python train.py --d_mlp=1024 --vocab_size=2048 --rope_fraction=0.25 --init="uniform" --init_std_up=0.022 --init_std_down=0.00246 --lr=0.00237 --final_lr_fraction=0.03
Each number is 200 + 40 x the weight over its row's rms, rounded and kept within 0 to 999. Layers, rows and columns count from 0. The size before them is the row's rms in percent of the matrix's.

# layer 3 MLP up, 1024x384, rms 0.101, rows 161-172, columns 96-191
099,194,202,218,239,220,152,171,245,233,231,128,163,151,215,195,199,136,188,184,190,234,154,221,210,197,144,294,182,213,140,181,186,90,128,175,229,195,248,252,172,216,241,227,199,217,197,191,247,220,186,214,202,190,177,210,175,212,152,166,229,184,155,257,187,188,191,198,244,188,242,230,215,141,180,180,219,180,179,246,204,259,227,185,203,196,146,161,199,160,221,140,247,267,229,233,186
102,243,225,260,242,180,215,227,276,179,159,208,227,159,234,228,214,200,213,193,221,202,168,151,275,224,169,155,185,222,212,214,206,248,179,253,233,230,183,193,139,231,145,137,229,163,244,186,181,214,209,199,139,224,163,198,227,226,184,101,185,262,173,218,231,128,201,234,186,140,222,120,183,214,166,215,261,203,193,201,130,227,249,185,217,201,297,148,166,239,205,233,240,194,268,148,173
095,166,283,252,164,219,167,234,187,188,154,216,250,165,243,128,195,167,131,131,195,157,284,192,167,208,154,207,279,192,169,240,161,234,186,273,225,244,131,236,161,207,142,182,117,249,215,205,254,212,241,139,155,220,210,234,294,236,232,161,183,129,243,276,274,249,157,210,202,193,183,200,210,253,126,139,263,212,248,89,154,178,158,225,251,145,128,225,236,133,166,226,118,139,215,191,256
092,261,176,211,176,208,237,198,284,168,236,244,131,188,228,206,209,198,125,169,161,247,224,227,229,149,169,156,219,286,209,104,222,158,205,199,155,205,217,181,124,103,222,207,157,195,161,258,223,218,234,201,163,128,234,259,159,137,106,166,183,204,90,204,269,270,191,308,189,232,145,242,211,225,139,254,197,205,208,236,198,174,219,183,160,257,209,186,192,159,136,142,199,253,237,200,225
101,224,177,217,232,227,256,246,237,180,179,168,247,182,182,221,175,206,183,208,187,155,208,195,208,266,256,264,157,179,173,215,185,180,255,160,231,165,199,186,188,154,216,305,230,189,195,224,233,179,256,183,254,246,194,279,189,235,222,242,158,273,147,204,161,173,193,205,190,171,295,265,250,165,209,197,204,216,156,185,230,173,139,132,236,180,242,197,166,191,255,186,247,190,181,209,170
095,210,236,203,227,220,209,204,228,207,244,205,168,215,203,212,171,181,249,193,204,206,182,130,310,215,241,180,279,217,241,214,227,165,166,275,139,170,114,178,210,222,198,229,228,190,148,223,220,146,212,234,172,227,141,161,215,206,279,191,140,244,296,170,191,225,156,130,222,211,274,228,192,265,193,253,201,226,196,287,189,179,163,264,255,234,221,251,133,190,183,227,165,285,159,212,204
095,169,220,185,236,127,161,179,157,214,265,161,176,120,106,238,179,238,165,151,175,185,173,221,248,186,219,290,143,260,170,258,176,190,170,233,198,204,226,245,199,245,182,255,224,185,188,203,309,181,202,109,119,248,267,251,209,267,287,130,184,255,204,225,194,196,197,226,230,214,206,266,131,159,199,166,148,251,217,186,155,192,204,215,228,268,245,190,187,201,193,170,192,235,205,256,110
101,170,196,202,204,211,223,205,232,203,251,230,206,184,287,210,172,260,199,203,216,112,179,202,158,141,179,186,171,222,114,287,156,132,204,169,256,183,247,192,213,207,249,153,212,191,219,215,209,190,237,290,187,138,258,249,179,161,186,216,269,188,132,180,258,183,237,169,182,172,208,243,216,162,203,144,245,245,189,237,230,238,294,214,197,124,195,151,227,230,268,218,222,208,106,127,240
101,164,202,220,146,191,202,213,275,152,153,226,181,278,181,188,170,266,198,179,200,133,134,172,179,118,182,180,169,194,174,135,230,152,232,235,149,198,182,168,193,223,161,246,216,228,156,169,172,266,164,266,260,152,244,218,168,163,190,148,243,112,187,199,208,258,260,240,161,162,231,227,250,182,200,135,219,146,166,213,269,198,187,205,152,170,135,245,202,278,213,196,246,129,168,187,86
105,258,257,303,226,283,161,174,237,185,170,200,206,227,133,229,168,221,223,201,203,139,167,224,245,166,174,258,193,170,202,260,198,190,185,170,205,146,249,226,243,203,218,200,134,189,229,163,124,243,288,143,240,230,215,223,227,148,123,185,238,219,158,192,191,189,177,103,116,268,271,221,221,210,217,286,233,185,190,116,153,144,230,109,203,271,194,274,196,184,159,193,169,172,167,192,160
096,236,146,161,151,165,207,180,166,191,178,202,160,181,217,178,150,244,248,159,204,275,131,188,172,209,161,229,249,183,268,162,225,168,261,162,179,226,259,182,223,182,169,247,224,204,215,273,226,222,187,205,174,247,209,160,233,180,222,250,181,225,218,232,218,210,262,253,175,155,265,269,262,222,134,171,156,117,201,265,147,169,222,163,154,180,244,216,193,276,242,145,280,190,163,199,205
098,176,250,138,181,251,175,172,214,135,207,191,263,211,186,208,151,284,190,222,162,225,200,168,166,174,296,151,157,208,177,232,175,250,168,193,214,303,186,264,135,127,120,252,123,190,163,187,223,279,241,107,192,168,136,253,292,157,216,131,272,171,153,201,219,200,183,154,204,211,194,147,208,100,215,229,273,177,210,192,187,216,164,137,187,252,174,197,123,213,217,185,205,233,227,137,149
# layer 3 MLP down (transposed), 1024x384, rms 0.0946, rows 161-171, columns 96-191
103,213,194,148,236,219,172,190,182,224,182,188,149,150,244,194,203,206,133,231,167,184,156,266,154,147,151,246,152,210,166,221,242,153,201,273,211,169,149,201,217,196,203,198,236,190,182,152,237,224,161,212,203,301,213,193,204,168,218,177,241,169,245,263,278,261,201,242,141,217,225,211,238,215,196,248,182,185,278,227,154,187,251,167,231,197,165,215,157,190,218,149,257,247,144,205,155
097,210,213,239,266,159,179,215,156,235,170,187,260,92,224,169,235,200,206,186,245,215,200,198,237,227,187,228,172,281,211,206,159,200,98,231,228,226,218,189,220,186,161,148,179,214,255,117,162,161,195,153,201,158,186,158,201,207,208,198,172,221,146,245,204,145,165,182,139,235,212,177,155,168,160,197,236,198,193,201,171,250,173,187,198,228,165,154,217,179,212,208,200,216,237,184,190
097,170,195,224,123,210,207,185,169,232,188,215,295,227,183,175,217,229,170,179,199,200,226,154,200,155,211,165,247,233,261,219,178,158,134,191,186,270,227,187,221,265,151,182,181,194,220,227,212,169,225,195,266,180,194,150,227,232,237,195,240,181,194,212,240,218,245,157,225,166,232,231,142,196,231,235,235,212,159,200,130,101,178,213,130,244,199,164,178,209,201,225,255,186,212,138,169
093,205,222,160,234,256,123,254,167,257,195,204,182,250,223,142,194,210,212,209,201,234,261,222,207,179,230,158,218,175,219,175,196,208,175,212,154,196,101,245,181,153,189,152,137,247,144,215,215,198,247,208,187,193,272,252,115,220,163,239,138,221,175,241,171,246,245,200,244,291,223,175,211,253,163,185,219,210,210,227,262,191,199,136,139,264,170,259,162,205,147,232,191,198,233,145,241
096,189,203,213,119,162,165,192,202,208,196,206,175,187,207,117,175,258,226,211,182,242,184,237,204,167,229,209,196,194,102,228,134,164,239,199,225,204,189,182,171,140,218,294,186,229,192,154,228,150,199,248,185,203,202,247,195,199,212,226,179,257,226,156,161,225,214,242,148,244,242,285,238,204,143,214,158,176,210,162,157,194,225,209,213,194,246,244,171,170,288,246,201,144,194,167,202
095,229,225,212,215,156,180,172,155,178,182,161,279,217,190,148,238,213,214,234,167,193,99,226,212,190,209,231,232,139,238,197,174,186,182,162,177,229,207,267,264,230,213,154,285,187,168,161,179,209,219,161,205,271,197,176,176,274,192,126,161,323,166,264,117,271,250,230,148,256,162,155,229,229,204,175,322,221,169,229,182,233,237,199,283,252,212,234,223,197,209,196,191,214,212,168,147
097,234,206,217,215,235,129,163,235,143,180,155,162,147,190,232,217,223,119,183,140,173,238,219,233,177,202,232,184,249,242,181,243,191,138,195,224,184,209,202,142,188,199,200,241,224,196,184,229,168,202,189,144,221,266,191,236,208,227,168,244,192,209,230,163,173,264,174,148,228,191,214,123,179,138,262,170,234,231,182,179,199,146,185,195,177,212,99,284,111,167,194,198,255,250,258,196
099,214,231,102,279,239,198,189,243,237,245,192,250,162,317,172,164,150,187,181,270,145,176,131,163,124,222,249,128,243,106,217,127,115,212,170,249,146,160,217,160,209,252,177,142,212,135,213,228,203,214,252,219,195,222,229,214,113,249,191,199,198,212,241,210,226,199,156,195,214,133,197,230,191,114,204,224,224,189,195,258,209,223,241,215,177,148,202,175,134,147,264,208,146,163,163,142
099,215,141,266,160,211,205,147,259,143,146,223,184,187,136,174,138,204,158,139,177,163,186,145,176,235,201,188,262,237,225,148,173,99,209,220,167,165,199,162,266,176,183,267,200,271,169,145,179,172,215,190,229,179,175,252,253,166,232,147,178,164,187,202,221,227,145,219,199,195,230,189,199,238,231,193,216,172,158,176,192,146,200,159,156,184,209,183,215,210,190,182,224,173,173,194,170
102,238,251,223,180,189,192,129,237,239,196,194,181,211,182,237,135,171,215,225,202,184,244,297,243,127,202,150,200,241,174,252,148,193,203,198,154,151,206,166,213,159,252,145,176,169,225,141,73,204,192,191,197,237,211,215,210,220,185,200,243,235,207,259,228,142,207,254,163,193,276,174,135,198,157,192,259,163,158,139,230,172,176,185,214,241,230,201,169,255,193,153,180,178,155,165,131
098,176,128,159,212,151,197,191,92,170,169,181,252,188,215,177,188,213,167,242,188,278,234,137,137,225,219,257,255,218,223,188,179,169,242,174,121,192,237,169,185,145,251,232,226,222,149,235,218,216,154,167,199,119,256,182,173,179,164,189,174,205,185,254,202,214,198,227,177,206,226,221,105,163,96,152,101,72,171,187,228,242,144,193,190,187,221,253,202,285,206,160,272,142,168,247,199
# layer 3 MLP gate, 1024x384, rms 0.104, rows 162-172, columns 96-191
100,260,205,292,203,223,197,228,195,225,228,218,227,152,245,169,271,214,242,256,251,129,226,138,207,154,220,248,240,257,188,228,193,238,144,247,222,256,180,167,249,237,139,225,180,269,200,166,229,122,213,197,161,154,158,262,182,101,225,151,205,256,114,229,148,213,191,175,136,212,109,265,194,208,167,199,215,173,239,200,256,242,232,194,106,251,170,196,153,230,248,244,147,190,156,211,196
098,224,153,214,197,216,179,220,146,191,256,215,175,246,223,181,180,252,140,230,172,188,121,188,229,248,260,198,229,178,299,239,226,173,137,255,173,169,174,198,234,257,185,221,156,218,142,264,181,123,200,130,221,245,130,203,204,198,201,186,218,212,120,138,180,235,214,232,248,158,145,228,197,236,183,154,110,213,198,235,192,161,185,209,246,241,208,173,231,100,255,182,225,190,206,210,275
099,180,260,141,170,190,218,233,227,216,213,237,205,225,175,255,179,234,132,229,196,139,225,147,176,173,245,263,181,159,153,206,205,221,251,192,151,238,212,272,228,195,199,117,215,156,210,184,173,257,282,144,262,202,185,152,261,266,203,141,237,130,182,220,199,147,153,123,170,179,277,140,146,253,285,153,212,164,234,212,179,265,174,235,212,285,114,183,178,209,192,178,234,196,123,189,170
100,216,235,333,156,206,232,244,117,203,192,200,164,186,255,200,195,212,229,195,192,209,205,174,248,133,235,209,198,54,199,214,140,117,180,248,221,208,241,201,246,294,215,225,204,218,284,178,201,214,209,195,181,192,289,212,206,209,297,203,238,272,222,211,206,183,134,219,177,211,211,206,121,193,182,165,255,268,241,224,192,186,234,205,234,216,180,198,149,205,225,141,121,86,203,207,229
091,220,244,171,146,259,184,157,209,167,117,222,146,185,224,165,252,258,185,204,189,196,184,289,140,203,186,159,139,154,159,236,236,227,173,185,169,235,189,196,174,257,166,94,210,166,140,229,179,196,252,212,195,182,157,287,218,174,194,232,106,183,178,233,241,180,207,262,250,265,176,193,235,201,181,181,236,154,173,246,172,228,228,157,282,220,160,174,270,272,211,175,212,190,222,206,219
095,186,142,202,114,239,253,190,171,188,249,166,213,160,162,155,207,221,180,280,171,189,217,147,176,179,204,224,206,257,149,191,180,194,220,223,187,209,218,182,206,239,160,226,204,201,166,207,192,164,218,222,170,238,144,233,141,167,194,177,170,251,172,169,135,154,208,239,190,190,72,244,229,280,175,165,129,165,262,133,196,173,207,193,169,233,139,123,293,231,219,214,176,255,179,166,250
101,147,216,218,164,186,173,234,210,271,182,163,145,163,179,218,225,212,173,197,199,123,210,180,108,190,249,177,173,195,199,135,171,187,196,134,173,242,183,144,253,191,149,193,234,162,203,236,119,287,215,207,192,234,224,190,175,215,229,237,153,160,207,191,244,218,236,247,179,148,157,117,237,234,249,198,184,173,193,136,205,218,217,218,236,222,183,213,180,195,262,232,234,276,174,165,234
100,169,169,192,240,202,207,188,185,203,242,160,111,163,215,153,218,172,255,176,200,149,176,229,166,203,170,201,165,164,205,164,247,206,189,186,235,175,187,199,259,236,230,147,261,180,127,77,187,164,191,226,196,106,249,250,220,155,185,229,189,198,189,157,115,226,190,300,190,164,210,258,217,187,226,162,211,207,254,236,218,230,189,217,139,195,183,221,259,170,119,185,280,285,272,171,187
096,202,167,257,261,262,265,181,207,123,199,256,279,215,227,182,215,229,225,152,247,179,124,131,191,295,187,195,137,185,211,186,206,160,179,214,267,279,170,214,154,296,158,244,182,262,196,186,237,199,196,128,165,261,165,230,158,252,158,219,214,233,222,161,184,220,203,136,197,261,192,141,199,201,259,224,128,227,188,196,152,195,242,197,263,193,184,213,289,181,206,217,160,194,225,186,196
097,217,215,243,210,197,200,162,158,139,164,213,242,257,250,213,253,240,178,163,168,226,188,153,235,188,241,194,206,198,269,263,163,195,134,118,279,259,151,176,288,140,237,220,189,248,187,188,194,209,172,235,248,245,209,188,188,185,157,141,235,238,162,211,167,197,155,260,205,181,235,267,259,122,125,182,146,203,246,196,306,286,236,247,100,243,165,189,180,209,298,209,190,202,179,176,162
099,209,135,217,242,177,242,216,229,213,152,193,208,225,225,150,260,219,222,187,224,220,195,237,185,289,224,254,223,231,102,323,288,222,207,177,158,233,250,142,271,237,228,179,215,228,221,212,182,149,203,260,170,164,147,122,230,153,221,259,143,187,144,150,136,209,216,270,189,185,141,232,216,214,169,222,207,206,219,170,256,228,215,169,159,223,205,189,235,192,176,202,246,185,213,175,212